Weights of a small GPT-style language model, trained from scratch on English Wikipedia.
Size: 2 heads of 64, vocabulary 8192, 5.77M parameters.
Each number is 50 + 12 x the weight over its row's rms, rounded and kept within 0 to 99. Layers, rows and columns count from 0. The size before them is the row's rms in percent of the matrix's.

# layer 9 attention key, 128x128, rms 0.0529, rows 36-78, columns 32-63
103:47 55 52 61 63 51 70 39 62 46 61 36 41 36 65 39 41 24 60 31 51 28 50 65 45 48 55 63 46 31 71 66
112:58 35 41 49 52 33 58 26 46 47 26 53 60 54 47 58 54 44 67 35 54 57 43 51 48 43 48 60 62 59 56 50
115:50 57 39 40 50 48 27 42 51 56 59 90 59 45 48 42 61 41 55 45 53 63 60 54 60 51 54 46 61 39 83 65
106:44 53 27 56 58 31 41 35 41 41 45 48 30 50 45 47 57 41 48 50 42 37 44 56 39 61 47 38 66 74 40 41
082:40 52 60 56 45 57 36 73 54 51 49 29 49 49 64 34 52 39 49 47 42 38 59 55 54 60 48 64 65 65 63 59
097:48 53 42 59 49 58 74 61 51 25 35 51 70 51 77 76 47 51 28 54 47 39 52 53 46 54 56 38 44 46 44 42
094:37 66 59 46 54 44 28 66 47 51 48 55 44 50 53 39 42 73 37 31 29 51 52 46 58 48 62 29 44 47 64 42
119:49 58 50 43 48 57 54 53 54 37 47 40 43 37 62 41 55 78 33 62 75 60 64 49 49 45 43 41 30 46 47 40
106:50 57 55 56 51 51 49 42 36 72 44 43 48 58 50 38 40 45 52 47 29 67 52 45 55 60 69 70 67 51 72 51
092:48 45 40 35 34 36 38 44 46 51 40 80 47 46 50 56 56 70 54 58 65 59 44 37 31 45 46 26 56 52 49 47
111:52 45 37 39 60 38 40 47 49 36 63 53 75 42 48 39 58 70 52 52 64 50 48 52 44 52 39 44 51 74 51 48
083:45 48 57 49 51 61 38 78 52 63 57 39 60 51 62 46 47 34 56 43 38 42 56 50 56 65 54 79 78 58 70 50
102:31 59 40 48 54 49 41 50 27 57 66 48 79 45 54 43 48 65 70 45 63 63 42 40 47 64 50 52 55 66 52 42
113:53 45 35 57 55 48 60 40 49 49 63 46 62 49 28 72 35 47 40 48 30 42 46 51 61 50 57 47 44 35 54 47
100:44 61 50 44 69 61 42 38 50 54 62 52 49 58 45 30 52 53 36 54 47 36 54 49 57 55 42 44 44 71 61 74
127:49 48 48 58 54 36 68 24 60 31 40 33 28 43 49 49 38 32 36 60 43 62 59 74 62 36 45 46 36 24 60 52
106:60 45 55 54 50 38 34 71 36 47 36 49 52 59 56 37 58 59 58 61 53 62 56 54 45 71 52 54 74 58 43 49
098:34 31 62 52 44 59 56 48 63 33 59 26 55 51 67 53 55 45 43 46 46 21 43 45 42 41 39 42 56 74 33 34
083:50 55 59 49 72 46 67 45 63 54 66 36 70 53 57 53 47 45 31 40 25 54 38 37 64 55 54 59 46 51 51 43
110:51 45 46 60 38 48 63 36 60 28 32 44 68 70 56 72 60 56 24 62 64 42 46 47 57 53 53 31 32 39 44 39
085:54 58 57 53 37 51 41 60 53 54 36 35 59 55 53 61 36 63 54 38 35 57 41 48 45 60 63 86 68 60 62 41
092:54 43 52 46 43 53 51 24 50 76 36 53 37 54 46 56 50 39 59 55 46 46 38 56 43 39 65 63 63 43 65 65
117:49 59 59 70 57 60 63 45 61 45 59 38 38 53 66 56 54 43 31 44 50 41 54 55 51 58 60 48 12 31 33 41
119:40 46 49 43 39 51 31 32 66 38 45 48 61 37 70 46 49 47 45 62 66 53 65 77 54 49 48 55 55 58 61 49
107:39 72 38 69 64 51 60 74 51 55 69 45 52 65 67 42 65 44 56 23 38 27 40 46 53 57 67 65 46 38 32 67
115:55 60 40 54 56 55 83 30 44 44 65 28 47 49 36 45 49 49 40 50 52 34 43 45 56 34 44 30 49 31 55 36
080:48 52 35 47 49 50 52 29 38 50 51 73 50 55 35 59 61 63 49 50 59 58 45 35 40 32 55 23 37 36 51 51
114:64 63 59 55 43 43 37 54 64 44 60 34 35 40 61 33 55 37 54 56 53 77 67 53 58 48 47 62 52 45 52 50
110:61 54 52 35 44 39 38 48 41 45 65 68 60 39 59 63 34 44 16 67 67 54 78 48 40 47 41 44 57 52 60 49
157:77 51 53 48 70 53 44 46 38 51 56 66 74 62 73 63 58 45 43 45 53 65 63 40 37 57 50 55 59 57 62 52
133:43 42 44 68 34 54 59 76 50 68 32 32 46 64 50 30 61 50 59 64 45 55 24 56 52 40 59 45 49 40 45 51
087:46 41 35 58 35 42 58 43 48 51 52 56 39 51 66 67 32 45 40 73 53 62 53 45 51 59 63 27 62 67 53 51
118:35 34 51 61 30 47 53 57 58 44 32 38 38 54 26 29 56 54 65 51 76 55 42 70 72 52 46 50 50 35 64 59
112:56 69 48 30 50 54 56 47 64 39 79 53 61 39 59 52 49 55 45 51 73 72 78 47 57 65 27 39 53 49 45 50
126:57 45 49 59 55 49 46 54 45 59 39 43 61 52 29 33 69 42 68 32 48 48 04 44 53 56 48 38 45 41 59 53
085:59 38 31 60 44 77 62 66 59 41 49 40 58 41 42 43 45 55 42 41 70 62 49 34 45 59 54 31 60 34 55 47
103:64 34 41 59 56 50 49 49 44 64 35 48 58 67 45 34 77 35 59 59 44 65 01 56 58 61 60 31 49 51 55 50
109:51 47 51 48 44 53 69 34 63 45 60 58 48 54 69 70 40 57 26 49 54 46 66 41 50 54 42 44 54 70 42 49
086:63 44 43 65 63 53 41 59 50 50 39 51 48 59 30 20 80 41 42 46 66 66 21 53 53 60 57 52 45 42 62 52
102:58 60 48 30 43 49 63 46 52 44 74 55 52 41 60 62 49 47 33 46 55 61 90 40 53 51 44 48 43 51 42 42
117:51 40 51 59 54 57 33 66 46 56 33 47 55 53 35 32 58 49 60 44 47 46 25 55 38 44 65 58 46 44 80 53
085:54 58 44 52 71 60 65 50 55 53 36 53 35 66 60 39 62 43 48 86 45 51 52 55 35 51 56 47 60 65 47 51
103:54 71 52 36 30 54 53 54 51 41 80 68 51 33 43 55 34 55 43 39 73 46 95 47 49 55 46 52 48 24 51 48
# layer 9 attention query, 128x128, rms 0.0516, rows 37-79, columns 32-63
118:62 53 33 57 62 46 43 36 65 48 55 59 68 34 36 54 44 50 49 64 65 45 56 53 50 57 59 62 51 54 35 58
123:65 46 54 51 60 55 58 32 68 42 33 69 53 42 30 63 50 43 51 64 56 52 55 49 50 41 40 51 39 58 45 60
099:37 65 57 50 59 41 28 65 65 55 54 47 60 46 38 53 26 41 46 27 53 57 61 47 61 58 47 73 35 46 40 52
095:45 35 47 61 42 41 27 53 60 34 39 61 49 37 44 52 45 41 59 30 49 63 42 42 59 45 44 51 49 59 55 62
103:46 28 35 43 45 53 44 61 45 47 42 53 59 49 61 64 22 88 43 45 57 50 50 33 57 51 56 49 53 64 64 50
101:68 33 67 51 35 75 32 52 66 67 42 67 39 40 33 45 40 68 60 74 57 34 61 51 50 48 54 40 19 52 50 74
117:52 36 51 55 45 43 60 35 42 61 45 49 39 58 78 53 56 36 46 41 61 46 42 55 46 33 45 39 49 48 26 46
092:63 57 76 57 55 58 38 40 47 36 61 59 54 50 34 44 43 62 66 43 46 49 56 38 43 46 57 58 49 53 40 56
109:58 54 64 38 56 58 46 45 46 66 67 56 46 52 58 51 44 43 33 74 27 45 54 52 45 53 45 45 40 58 46 38
112:64 36 41 56 34 37 38 44 67 63 18 47 47 50 56 53 46 48 45 51 49 78 46 71 57 57 52 62 25 55 73 64
098:36 31 47 50 38 37 33 57 61 37 28 55 44 47 45 51 51 60 69 32 34 59 31 41 56 54 49 62 57 67 78 58
098:55 44 45 36 40 39 34 58 52 55 18 47 32 48 62 41 70 54 64 57 45 53 45 57 34 51 49 59 52 46 66 56
101:55 67 35 58 50 53 56 70 63 56 34 53 51 39 34 43 27 63 51 53 38 59 63 58 57 70 57 61 51 32 84 53
114:66 53 61 51 47 53 42 56 58 56 60 58 36 55 46 54 52 47 54 45 66 46 56 56 29 47 45 34 58 51 55 74
084:51 68 44 52 68 61 53 62 67 56 53 59 57 46 47 53 33 44 45 40 54 40 63 41 47 50 55 43 48 32 34 44
106:53 41 47 46 42 60 36 44 47 38 35 46 60 49 39 57 49 66 52 22 36 56 46 55 56 48 33 72 43 73 55 38
110:57 42 49 60 53 39 50 58 48 59 71 35 52 28 46 51 51 38 48 59 32 51 47 65 73 49 48 64 49 27 31 47
105:57 50 59 45 22 62 48 66 53 60 43 49 49 48 46 47 55 76 61 45 64 57 63 43 28 63 68 69 55 30 61 72
123:50 51 47 55 50 37 54 44 45 46 42 45 65 48 60 46 20 63 33 27 56 60 51 37 64 55 80 49 36 42 58 62
093:44 41 55 58 49 48 41 52 36 36 50 59 58 37 66 36 37 53 76 58 30 48 41 53 70 70 68 64 60 47 68 58
099:44 68 64 48 64 54 50 48 38 34 82 48 62 55 43 41 42 47 43 35 37 45 50 37 46 54 72 44 69 46 45 45
121:47 50 49 60 40 40 60 52 40 55 43 44 54 40 54 46 32 48 48 38 90 51 59 49 57 46 55 42 42 59 48 56
109:49 53 37 40 49 59 37 47 51 49 37 63 46 44 69 52 50 47 49 56 43 55 49 65 62 36 53 41 30 52 65 42
113:36 62 45 53 55 41 46 73 50 46 44 42 55 38 30 46 56 56 74 26 61 60 56 34 65 51 56 64 64 59 60 69
096:49 66 56 54 62 51 68 48 54 59 67 36 49 58 40 53 62 49 48 63 50 43 55 30 65 60 76 60 58 21 27 68
112:68 57 56 47 60 50 69 37 51 63 66 53 56 54 43 52 57 48 41 72 53 44 61 60 53 50 58 41 22 48 33 43
101:38 53 69 60 41 52 55 40 71 58 53 60 49 61 56 47 65 35 58 59 68 46 52 47 59 33 43 46 43 44 32 56
190:59 49 67 47 50 43 60 56 40 56 57 48 51 49 51 58 44 43 51 45 35 62 73 52 29 43 46 67 51 51 44 62
160:47 58 56 41 77 68 54 47 53 50 44 43 49 55 53 40 58 50 51 46 43 36 64 54 56 66 50 53 37 67 55 35
145:41 43 33 59 46 50 36 29 48 51 39 62 53 51 46 57 55 43 52 54 66 50 25 41 65 42 60 30 56 50 56 39
136:58 45 74 48 28 43 43 58 45 52 58 48 55 43 43 59 26 51 41 65 32 57 61 59 32 41 39 69 51 54 64 67
127:40 57 34 46 53 58 53 44 73 50 42 58 64 43 53 59 62 52 48 50 70 44 42 42 78 52 54 28 50 53 51 43
133:35 37 63 49 43 46 53 65 47 50 70 50 39 41 65 55 45 43 53 70 40 46 63 66 29 37 43 68 49 52 45 70
141:47 54 29 54 65 59 59 41 59 47 36 36 53 41 43 41 61 37 40 33 58 58 36 52 68 69 48 37 44 53 45 32
107:50 55 53 44 67 62 61 36 50 38 41 64 52 47 61 48 74 31 54 57 50 37 44 52 66 38 42 42 59 71 46 38
106:45 48 32 56 63 55 55 40 58 41 30 39 55 38 47 43 50 43 34 47 49 50 34 40 66 60 50 36 41 62 55 21
127:61 50 56 43 51 57 46 41 51 48 43 62 60 42 59 60 56 58 43 59 30 34 57 55 54 39 50 48 56 79 59 41
094:51 54 37 49 74 66 72 41 59 38 44 44 62 50 41 41 71 34 45 41 61 52 40 52 76 59 31 35 46 61 49 36
111:56 51 52 40 72 63 65 36 45 46 43 55 55 50 72 51 71 60 51 45 39 36 61 39 55 43 51 44 57 71 52 46
107:53 56 37 59 48 41 56 45 49 49 50 42 46 61 43 47 50 48 51 42 58 76 39 55 56 63 51 51 42 36 43 52
084:47 59 32 38 56 51 61 42 55 37 47 40 54 55 56 42 63 48 46 50 68 46 50 46 71 58 55 36 53 76 53 31
098:59 58 62 46 60 68 77 50 55 42 64 47 56 61 58 59 68 63 57 44 40 42 66 59 52 33 45 57 44 48 39 60
101:34 29 50 52 28 45 39 64 54 50 55 42 43 48 49 47 34 44 43 66 75 58 47 59 43 48 40 58 41 33 56 60
# layer 9 attention value, 128x128, rms 0.0811, rows 0-63, columns 32-63
064:67 24 50 42 54 77 48 46 54 50 51 47 49 50 48 40 36 62 50 54 13 49 44 59 53 49 62 08 46 55 62 65
077:56 28 49 47 50 55 47 33 44 38 42 39 33 38 45 50 43 48 54 34 25 52 44 51 54 62 47 42 41 45 55 44
075:45 42 41 58 47 77 30 53 64 51 57 32 45 69 54 35 61 48 48 56 30 39 37 38 59 47 67 66 44 62 46 44
073:64 50 48 50 60 45 60 46 51 59 51 44 36 44 52 56 38 48 47 51 73 42 56 45 29 22 44 36 47 60 35 41
109:28 57 29 65 59 22 52 60 35 55 44 65 43 26 76 36 65 66 50 69 23 26 47 46 47 87 35 43 52 49 58 38
085:72 41 71 53 52 67 59 52 44 60 44 35 43 31 30 61 32 29 58 24 70 50 59 64 31 24 30 38 42 46 49 57
075:51 38 64 44 55 48 52 47 44 43 39 39 54 39 33 32 49 48 56 36 20 59 49 64 56 61 44 54 46 49 65 58
086:38 39 37 64 48 39 52 65 53 46 48 55 59 42 42 39 56 50 59 51 42 51 51 64 48 90 39 51 59 38 62 79
127:44 47 48 56 47 40 51 55 45 53 47 56 46 19 47 48 31 82 47 43 43 37 59 59 65 56 38 43 37 71 42 40
072:48 38 49 52 43 54 40 60 53 53 49 54 65 61 38 37 61 55 52 50 41 59 42 56 66 73 67 52 51 45 66 70
089:69 29 42 45 45 62 32 67 49 34 58 37 34 43 50 50 37 44 50 59 35 60 47 45 48 31 35 36 33 54 34 24
063:57 55 41 58 55 39 53 54 36 61 55 60 47 47 64 65 48 47 50 50 69 48 60 47 52 28 31 22 45 39 49 33
076:63 32 46 43 48 72 36 44 61 43 50 46 44 59 44 51 42 45 46 45 35 52 46 44 44 22 58 59 46 65 47 38
120:30 58 56 61 69 51 42 44 43 62 57 58 63 65 45 31 84 44 38 35 48 32 47 59 59 50 59 59 52 48 43 56
082:62 40 39 46 42 65 28 53 58 61 55 44 51 53 47 52 36 26 58 60 38 53 53 48 43 37 50 64 43 46 41 47
079:65 51 55 43 61 40 54 47 52 59 50 54 52 55 60 57 27 67 50 79 59 51 55 49 41 47 46 31 57 50 59 61
083:47 34 32 54 38 64 39 40 60 77 48 54 63 66 56 34 58 42 43 51 38 48 37 54 61 69 81 49 62 42 56 70
097:55 35 69 34 62 57 49 47 41 44 45 50 38 34 42 40 42 59 44 43 20 49 53 50 45 45 45 62 40 68 60 47
087:47 65 47 60 49 48 66 51 56 44 53 53 63 63 44 64 51 44 62 53 93 58 55 54 51 55 48 38 67 32 53 71
095:42 61 68 49 56 42 65 42 51 42 48 59 68 56 35 56 48 70 43 30 52 50 54 63 69 56 49 59 43 49 47 51
107:42 50 49 43 68 19 52 56 33 33 46 74 60 44 58 38 49 69 51 68 30 62 49 50 36 64 42 33 58 59 62 39
098:32 57 63 57 55 24 50 44 40 58 46 64 56 48 60 54 76 38 42 23 31 44 42 53 52 48 27 47 59 50 51 23
082:57 29 60 63 34 54 51 59 45 53 38 53 46 25 34 53 50 42 55 31 49 46 65 68 42 42 46 46 44 53 57 89
102:48 45 52 55 48 47 42 64 38 31 49 62 60 42 39 59 60 42 53 60 55 66 58 55 36 51 39 56 52 61 57 58
063:43 34 40 49 60 59 27 57 41 49 56 60 62 59 64 34 70 55 48 60 11 50 38 50 53 75 51 63 55 51 65 42
089:54 45 52 71 40 65 53 61 39 56 44 62 37 33 48 43 70 40 56 37 57 39 61 60 36 37 39 29 51 55 46 66
091:49 40 51 46 64 56 48 63 28 49 54 65 52 33 58 33 73 52 50 51 56 45 55 43 35 35 42 55 50 64 68 48
079:44 36 54 53 57 61 54 45 46 46 48 54 45 49 48 28 74 46 48 35 32 37 46 54 36 56 61 53 58 53 61 66
070:56 40 47 35 42 59 50 30 55 51 44 57 59 55 42 47 37 48 53 50 40 58 46 53 49 60 55 61 53 43 69 56
096:57 44 42 37 65 59 48 52 47 56 53 54 48 66 66 29 53 57 52 62 41 53 47 41 41 49 72 35 60 43 61 52
101:50 43 61 55 62 60 51 45 66 61 44 41 55 52 36 41 57 55 48 49 44 50 49 48 47 74 59 64 42 38 57 70
103:59 32 30 50 41 63 51 43 60 51 43 48 39 47 63 48 32 58 55 59 51 37 49 48 46 39 78 26 46 68 47 55
127:35 57 49 63 62 43 46 58 33 32 53 68 50 36 54 43 86 60 42 32 39 38 48 51 45 36 62 48 43 53 48 55
113:55 43 42 49 68 41 47 62 31 30 53 55 37 29 63 36 42 74 57 55 35 43 56 47 40 39 39 37 36 72 43 24
090:35 36 42 52 45 48 52 41 67 75 43 65 60 48 57 41 49 70 42 65 29 32 44 59 53 71 80 49 48 63 59 64
069:43 63 39 62 43 40 56 52 46 65 44 64 45 48 62 59 65 56 39 46 76 35 56 41 42 40 55 32 55 53 39 59
092:44 58 36 51 40 50 54 45 49 39 50 43 48 67 54 46 61 45 59 56 51 58 43 54 61 75 53 44 53 33 51 57
108:41 33 46 57 40 44 53 54 42 52 46 46 41 35 49 34 49 33 56 56 35 56 50 57 44 71 35 32 61 37 58 77
082:47 66 51 54 52 27 58 61 39 46 48 63 65 45 51 56 49 56 46 64 66 52 55 53 56 72 42 41 52 42 54 59
077:48 66 54 64 54 36 64 47 55 56 48 43 43 58 47 61 41 51 53 45 75 41 50 57 56 63 38 21 59 40 37 64
076:58 55 68 48 52 29 77 34 56 65 38 40 40 68 56 58 60 40 48 37 72 52 56 52 42 48 44 52 68 39 65 71
083:24 64 43 57 56 38 52 42 41 38 48 67 51 61 48 51 73 44 54 39 67 57 49 48 55 62 57 74 54 43 43 52
110:38 51 69 45 61 41 73 40 55 41 37 40 48 52 35 39 53 55 54 39 60 56 53 55 38 70 63 70 58 41 57 75
090:62 46 53 48 52 56 41 74 39 48 53 66 70 40 47 63 48 37 50 56 36 57 56 55 33 32 22 36 54 59 68 37
069:61 34 59 45 52 71 39 58 66 36 59 30 51 49 30 45 46 49 49 52 41 66 51 56 40 40 56 64 35 52 46 53
107:48 36 48 59 55 51 48 68 31 63 47 75 59 40 57 39 74 49 52 56 59 53 59 52 32 49 46 51 65 41 80 72
116:62 53 51 51 47 64 41 62 61 42 54 40 36 39 50 65 31 62 53 43 70 38 55 43 54 20 56 50 28 82 20 28
110:41 47 44 47 47 55 41 56 40 40 56 62 34 49 72 39 66 68 44 51 36 40 43 33 52 31 65 46 42 68 39 25
099:31 49 54 67 58 45 63 62 44 62 45 67 61 32 48 43 64 67 45 38 60 46 47 60 54 71 46 43 55 36 61 67
091:40 33 60 47 51 40 60 42 34 34 44 65 45 37 45 34 57 53 51 49 18 52 46 65 43 69 54 35 54 41 68 79
104:43 45 59 62 39 54 60 38 65 63 37 43 55 52 32 49 59 34 46 34 51 48 42 56 66 82 43 54 61 26 63 73
101:54 52 45 57 38 68 32 55 52 53 62 36 45 69 46 58 46 32 52 47 48 54 41 48 57 38 57 37 45 47 30 41
105:48 48 57 53 31 42 51 49 61 67 43 51 48 46 54 68 45 49 50 47 48 36 55 55 46 47 44 62 55 61 46 46
101:51 35 45 43 70 55 49 48 48 60 45 68 54 56 62 50 60 61 44 42 38 39 46 42 35 43 54 55 57 54 71 43
088:49 57 41 59 41 42 44 57 44 57 50 58 52 41 50 79 50 29 52 38 48 43 51 48 51 48 15 58 53 51 43 21
077:38 48 55 47 63 37 57 52 53 33 46 48 54 51 37 44 49 63 52 61 24 52 46 57 44 84 29 59 47 43 62 49
090:51 37 19 56 47 60 33 74 57 38 64 48 57 53 54 38 39 60 53 73 38 51 40 41 45 53 59 37 50 60 47 41
082:48 73 59 53 62 25 65 40 46 45 47 57 66 56 41 60 49 49 49 41 67 57 50 57 55 65 22 37 54 39 55 45
080:50 55 36 64 60 32 57 58 41 53 51 63 67 41 55 56 64 50 59 68 86 47 64 55 39 50 45 56 63 45 61 52
104:58 52 59 43 40 66 49 40 46 50 55 26 24 58 56 48 46 51 51 47 48 47 47 42 51 26 67 39 42 47 33 49
078:73 29 52 39 53 62 48 50 53 42 43 42 48 35 39 39 47 47 55 47 26 45 53 58 45 46 45 49 47 66 66 55
105:45 46 33 41 61 43 45 53 44 49 51 71 59 57 76 48 59 66 44 62 41 45 43 34 41 46 68 56 55 57 68 28
109:43 49 35 49 67 39 39 59 35 60 54 70 61 54 71 43 73 51 38 62 22 44 41 33 43 65 32 60 57 42 71 22
087:56 38 40 46 49 53 53 32 55 53 48 29 40 53 53 36 47 47 53 43 39 42 45 53 52 60 80 51 48 42 47 62
# layer 9 attention output (transposed), 128x128, rms 0.196, rows 0-63, columns 32-63
069:59 44 33 67 52 49 56 41 51 42 41 37 46 38 55 55 42 48 35 48 35 53 32 47 30 58 55 42 45 48 38 57
083:54 31 52 55 48 39 58 42 43 54 40 57 64 38 73 43 44 59 32 58 39 53 34 49 50 63 66 45 52 59 76 72
077:69 35 44 45 38 44 55 39 39 53 48 51 45 62 80 58 67 38 60 67 52 61 24 49 32 49 32 52 37 54 55 50
076:30 67 55 48 43 49 39 48 56 56 31 55 46 57 25 38 48 59 57 48 62 53 64 37 74 53 69 60 59 34 35 63
112:57 38 64 68 50 62 71 35 56 44 37 43 60 41 54 40 59 57 46 72 72 51 51 48 47 53 58 46 49 36 63 68
079:38 74 48 44 54 49 40 52 46 56 44 48 51 45 28 44 36 52 54 38 44 51 63 45 83 55 74 69 54 33 34 58
075:65 41 36 46 65 58 66 53 35 48 54 32 51 33 73 57 38 47 43 47 34 46 39 54 45 49 58 45 54 45 63 62
085:50 54 66 63 61 59 56 58 38 44 56 32 46 33 48 39 45 41 36 60 30 38 49 49 34 53 58 44 44 43 56 54
110:51 45 46 55 50 41 65 42 31 32 58 48 57 44 50 36 38 51 35 52 42 34 45 45 59 48 60 69 56 60 73 74
072:57 32 56 48 56 52 56 48 40 41 53 47 42 40 65 56 44 32 31 57 32 52 30 51 30 47 43 45 41 67 61 46
088:57 51 49 66 50 43 61 48 37 48 63 61 67 52 54 39 57 45 45 63 39 51 16 56 39 66 62 44 50 63 66 62
068:39 73 58 48 57 35 39 46 58 43 49 68 57 66 17 41 47 47 52 44 60 54 55 47 67 58 63 58 47 53 35 45
082:48 53 48 45 40 48 48 45 44 63 36 33 40 64 59 33 50 51 44 65 45 56 41 35 50 55 53 60 52 35 59 72
114:66 61 37 41 64 59 56 46 39 55 41 33 32 61 68 70 48 27 60 41 54 46 33 35 59 44 51 65 27 29 31 43
097:39 60 81 42 47 46 47 62 33 61 41 20 34 61 49 19 53 47 48 68 46 64 49 31 49 44 49 51 57 37 66 72
079:32 60 61 51 54 47 39 44 67 50 41 43 43 56 15 35 46 63 60 34 67 46 70 43 58 47 54 49 62 33 28 48
094:53 35 58 49 38 52 54 48 61 62 26 52 30 51 70 45 70 43 45 68 44 68 39 35 30 52 35 54 35 58 57 47
109:61 58 29 57 55 54 57 42 34 61 48 40 65 53 63 54 44 72 59 46 51 54 55 44 62 58 70 50 74 29 63 73
094:32 57 67 43 57 45 27 64 67 39 58 55 32 44 22 56 46 47 44 34 46 35 69 59 47 43 41 46 39 60 22 19
092:49 50 36 25 56 44 61 47 35 30 64 54 40 45 62 63 34 40 44 34 37 26 42 55 50 41 44 58 43 62 57 47
111:55 37 56 67 68 71 59 49 57 48 57 24 54 36 44 63 34 59 29 41 52 43 53 53 32 40 55 16 56 36 49 43
113:63 48 18 25 61 66 57 45 64 52 37 71 65 43 71 74 45 52 59 59 50 53 42 53 57 61 63 41 25 48 52 52
078:51 62 46 66 51 54 44 59 37 56 43 44 60 42 44 42 35 51 45 44 36 59 62 48 77 63 77 68 58 39 55 68
097:45 68 55 75 54 68 50 68 41 59 67 21 55 49 43 51 39 36 29 47 27 44 62 56 56 54 71 49 55 34 49 46
067:74 33 51 61 55 60 73 36 49 50 52 32 52 56 81 63 52 42 33 60 45 57 35 41 23 46 45 35 38 48 61 47
082:51 73 36 70 51 57 45 55 50 54 39 47 58 50 41 53 48 40 47 49 37 57 65 46 81 62 72 70 40 39 36 56
084:46 76 43 67 51 63 59 39 46 56 37 42 55 67 43 49 38 40 41 53 40 56 60 40 70 60 90 62 65 31 33 55
087:65 45 47 52 54 60 43 46 48 71 19 30 46 44 71 55 50 64 53 59 58 65 61 37 62 54 56 53 45 22 55 69
082:40 49 61 49 46 57 57 47 57 53 43 27 24 47 56 26 37 53 28 60 30 45 54 48 33 43 51 38 63 39 49 60
100:47 41 71 45 60 46 48 38 60 51 28 45 35 58 42 40 52 63 47 49 69 66 50 45 40 42 48 29 60 52 40 48
101:52 59 61 35 57 40 55 43 37 54 45 39 37 53 50 47 41 49 58 48 61 32 38 38 49 33 54 56 54 32 37 53
098:30 35 60 67 33 40 34 49 60 52 21 58 49 38 37 23 59 55 39 63 53 66 49 45 59 62 48 60 50 68 58 64
138:83 31 42 57 56 54 47 46 33 57 43 45 64 46 69 81 34 44 45 40 65 72 50 43 60 51 36 58 34 48 60 41
117:54 40 53 72 57 47 61 42 34 37 53 31 58 46 45 39 41 55 31 48 60 46 43 48 53 52 63 45 60 43 58 75
096:39 37 61 61 34 57 57 39 59 56 28 30 35 43 58 38 51 49 38 71 52 62 49 30 51 36 45 58 46 46 63 65
070:45 54 55 52 39 43 34 45 63 55 28 81 56 60 31 51 50 59 53 59 63 60 64 44 72 58 53 63 46 59 47 42
087:57 33 50 60 48 49 52 57 57 41 62 60 50 34 64 58 60 43 41 54 37 45 41 71 22 53 28 31 35 72 53 32
102:53 52 58 80 59 63 48 63 51 64 40 45 69 36 47 44 59 59 46 56 37 54 50 52 50 67 67 40 54 45 51 57
083:48 51 54 54 60 52 51 57 52 40 65 69 55 45 32 58 53 49 55 39 48 44 52 63 37 48 53 38 53 70 49 32
089:33 50 58 42 57 36 35 50 64 38 60 66 40 31 21 53 47 49 51 35 50 19 54 60 57 43 42 46 24 58 31 41
073:36 58 54 30 53 51 28 58 64 58 32 70 49 50 34 43 46 78 66 49 60 56 74 50 64 53 59 42 62 46 41 50
086:52 33 68 41 48 55 54 61 43 43 61 37 36 46 77 59 48 36 32 58 38 44 52 53 43 38 31 39 43 63 64 38
109:45 46 65 35 56 52 47 52 43 52 43 40 33 37 54 54 37 64 51 43 54 40 67 40 57 28 49 42 62 35 46 51
088:47 76 45 53 59 64 49 51 54 56 55 24 56 56 30 50 32 43 44 46 43 60 67 52 58 59 74 55 50 23 40 55
069:54 56 47 52 56 49 61 55 30 48 61 26 39 53 62 52 40 39 46 50 38 44 36 48 45 38 52 53 58 44 48 57
093:48 73 62 65 56 72 54 47 53 59 40 25 44 63 36 51 35 41 38 51 41 68 79 36 64 49 73 55 60 27 31 46
109:38 54 43 47 34 29 52 44 41 41 51 66 57 62 47 43 48 42 50 53 51 46 39 50 74 50 62 72 56 68 58 69
102:73 30 31 66 39 52 51 39 45 56 41 75 73 62 69 61 62 53 51 59 60 75 40 53 50 64 37 48 47 67 68 52
114:71 51 50 60 56 56 61 40 51 49 54 57 52 43 50 76 34 44 39 49 49 46 58 46 50 44 55 61 40 48 39 35
098:68 40 34 72 63 67 51 56 41 64 44 40 64 31 64 60 45 62 38 45 32 62 49 53 47 65 56 36 56 48 65 50
115:62 56 38 39 52 53 48 55 56 60 52 71 54 39 56 57 58 51 65 54 40 40 48 53 44 58 50 59 38 50 46 36
090:62 40 46 48 46 38 44 56 44 48 66 69 53 49 61 58 61 34 51 53 37 58 25 62 35 54 32 43 30 77 57 38
104:29 51 58 33 40 52 41 50 54 55 42 59 58 53 51 37 51 60 62 71 53 64 65 40 73 50 48 59 47 47 76 73
099:49 55 60 49 43 56 48 32 54 61 25 33 40 64 48 46 30 61 38 63 66 65 72 28 56 46 58 50 59 23 46 64
102:45 61 50 35 46 46 49 52 49 50 64 52 65 52 53 45 46 41 53 64 46 41 57 53 64 61 53 59 29 39 67 61
077:54 43 69 42 67 47 64 49 33 42 65 25 42 37 61 54 31 55 43 51 55 26 49 48 35 29 45 33 53 32 56 61
081:57 44 59 72 44 52 54 51 42 44 53 38 44 44 50 39 57 35 33 66 40 51 30 51 20 52 47 46 42 53 45 48
098:49 56 37 33 69 49 60 48 60 39 67 61 49 39 40 64 30 46 43 26 50 17 49 68 48 48 53 50 38 48 30 29
081:27 73 72 53 51 59 51 53 61 48 47 26 39 58 27 37 39 42 43 41 55 49 73 47 68 43 65 58 55 31 28 48
100:63 37 32 55 40 43 37 52 53 53 47 84 64 52 57 67 68 64 68 42 58 72 44 56 54 58 35 42 51 73 55 42
075:42 56 47 54 53 53 50 50 48 52 39 25 53 43 49 30 42 53 50 51 47 47 47 47 62 62 72 62 57 25 50 78
101:41 33 69 44 39 60 54 30 67 55 27 37 38 64 50 42 41 54 33 64 70 72 65 38 43 41 48 43 63 43 55 60
104:64 50 57 46 56 67 67 33 56 52 47 33 53 60 61 49 47 52 52 67 67 56 52 44 30 52 47 33 46 24 52 51
103:42 25 62 45 40 38 46 45 49 54 13 65 45 33 66 30 62 59 53 62 52 61 31 44 50 54 50 46 51 67 63 68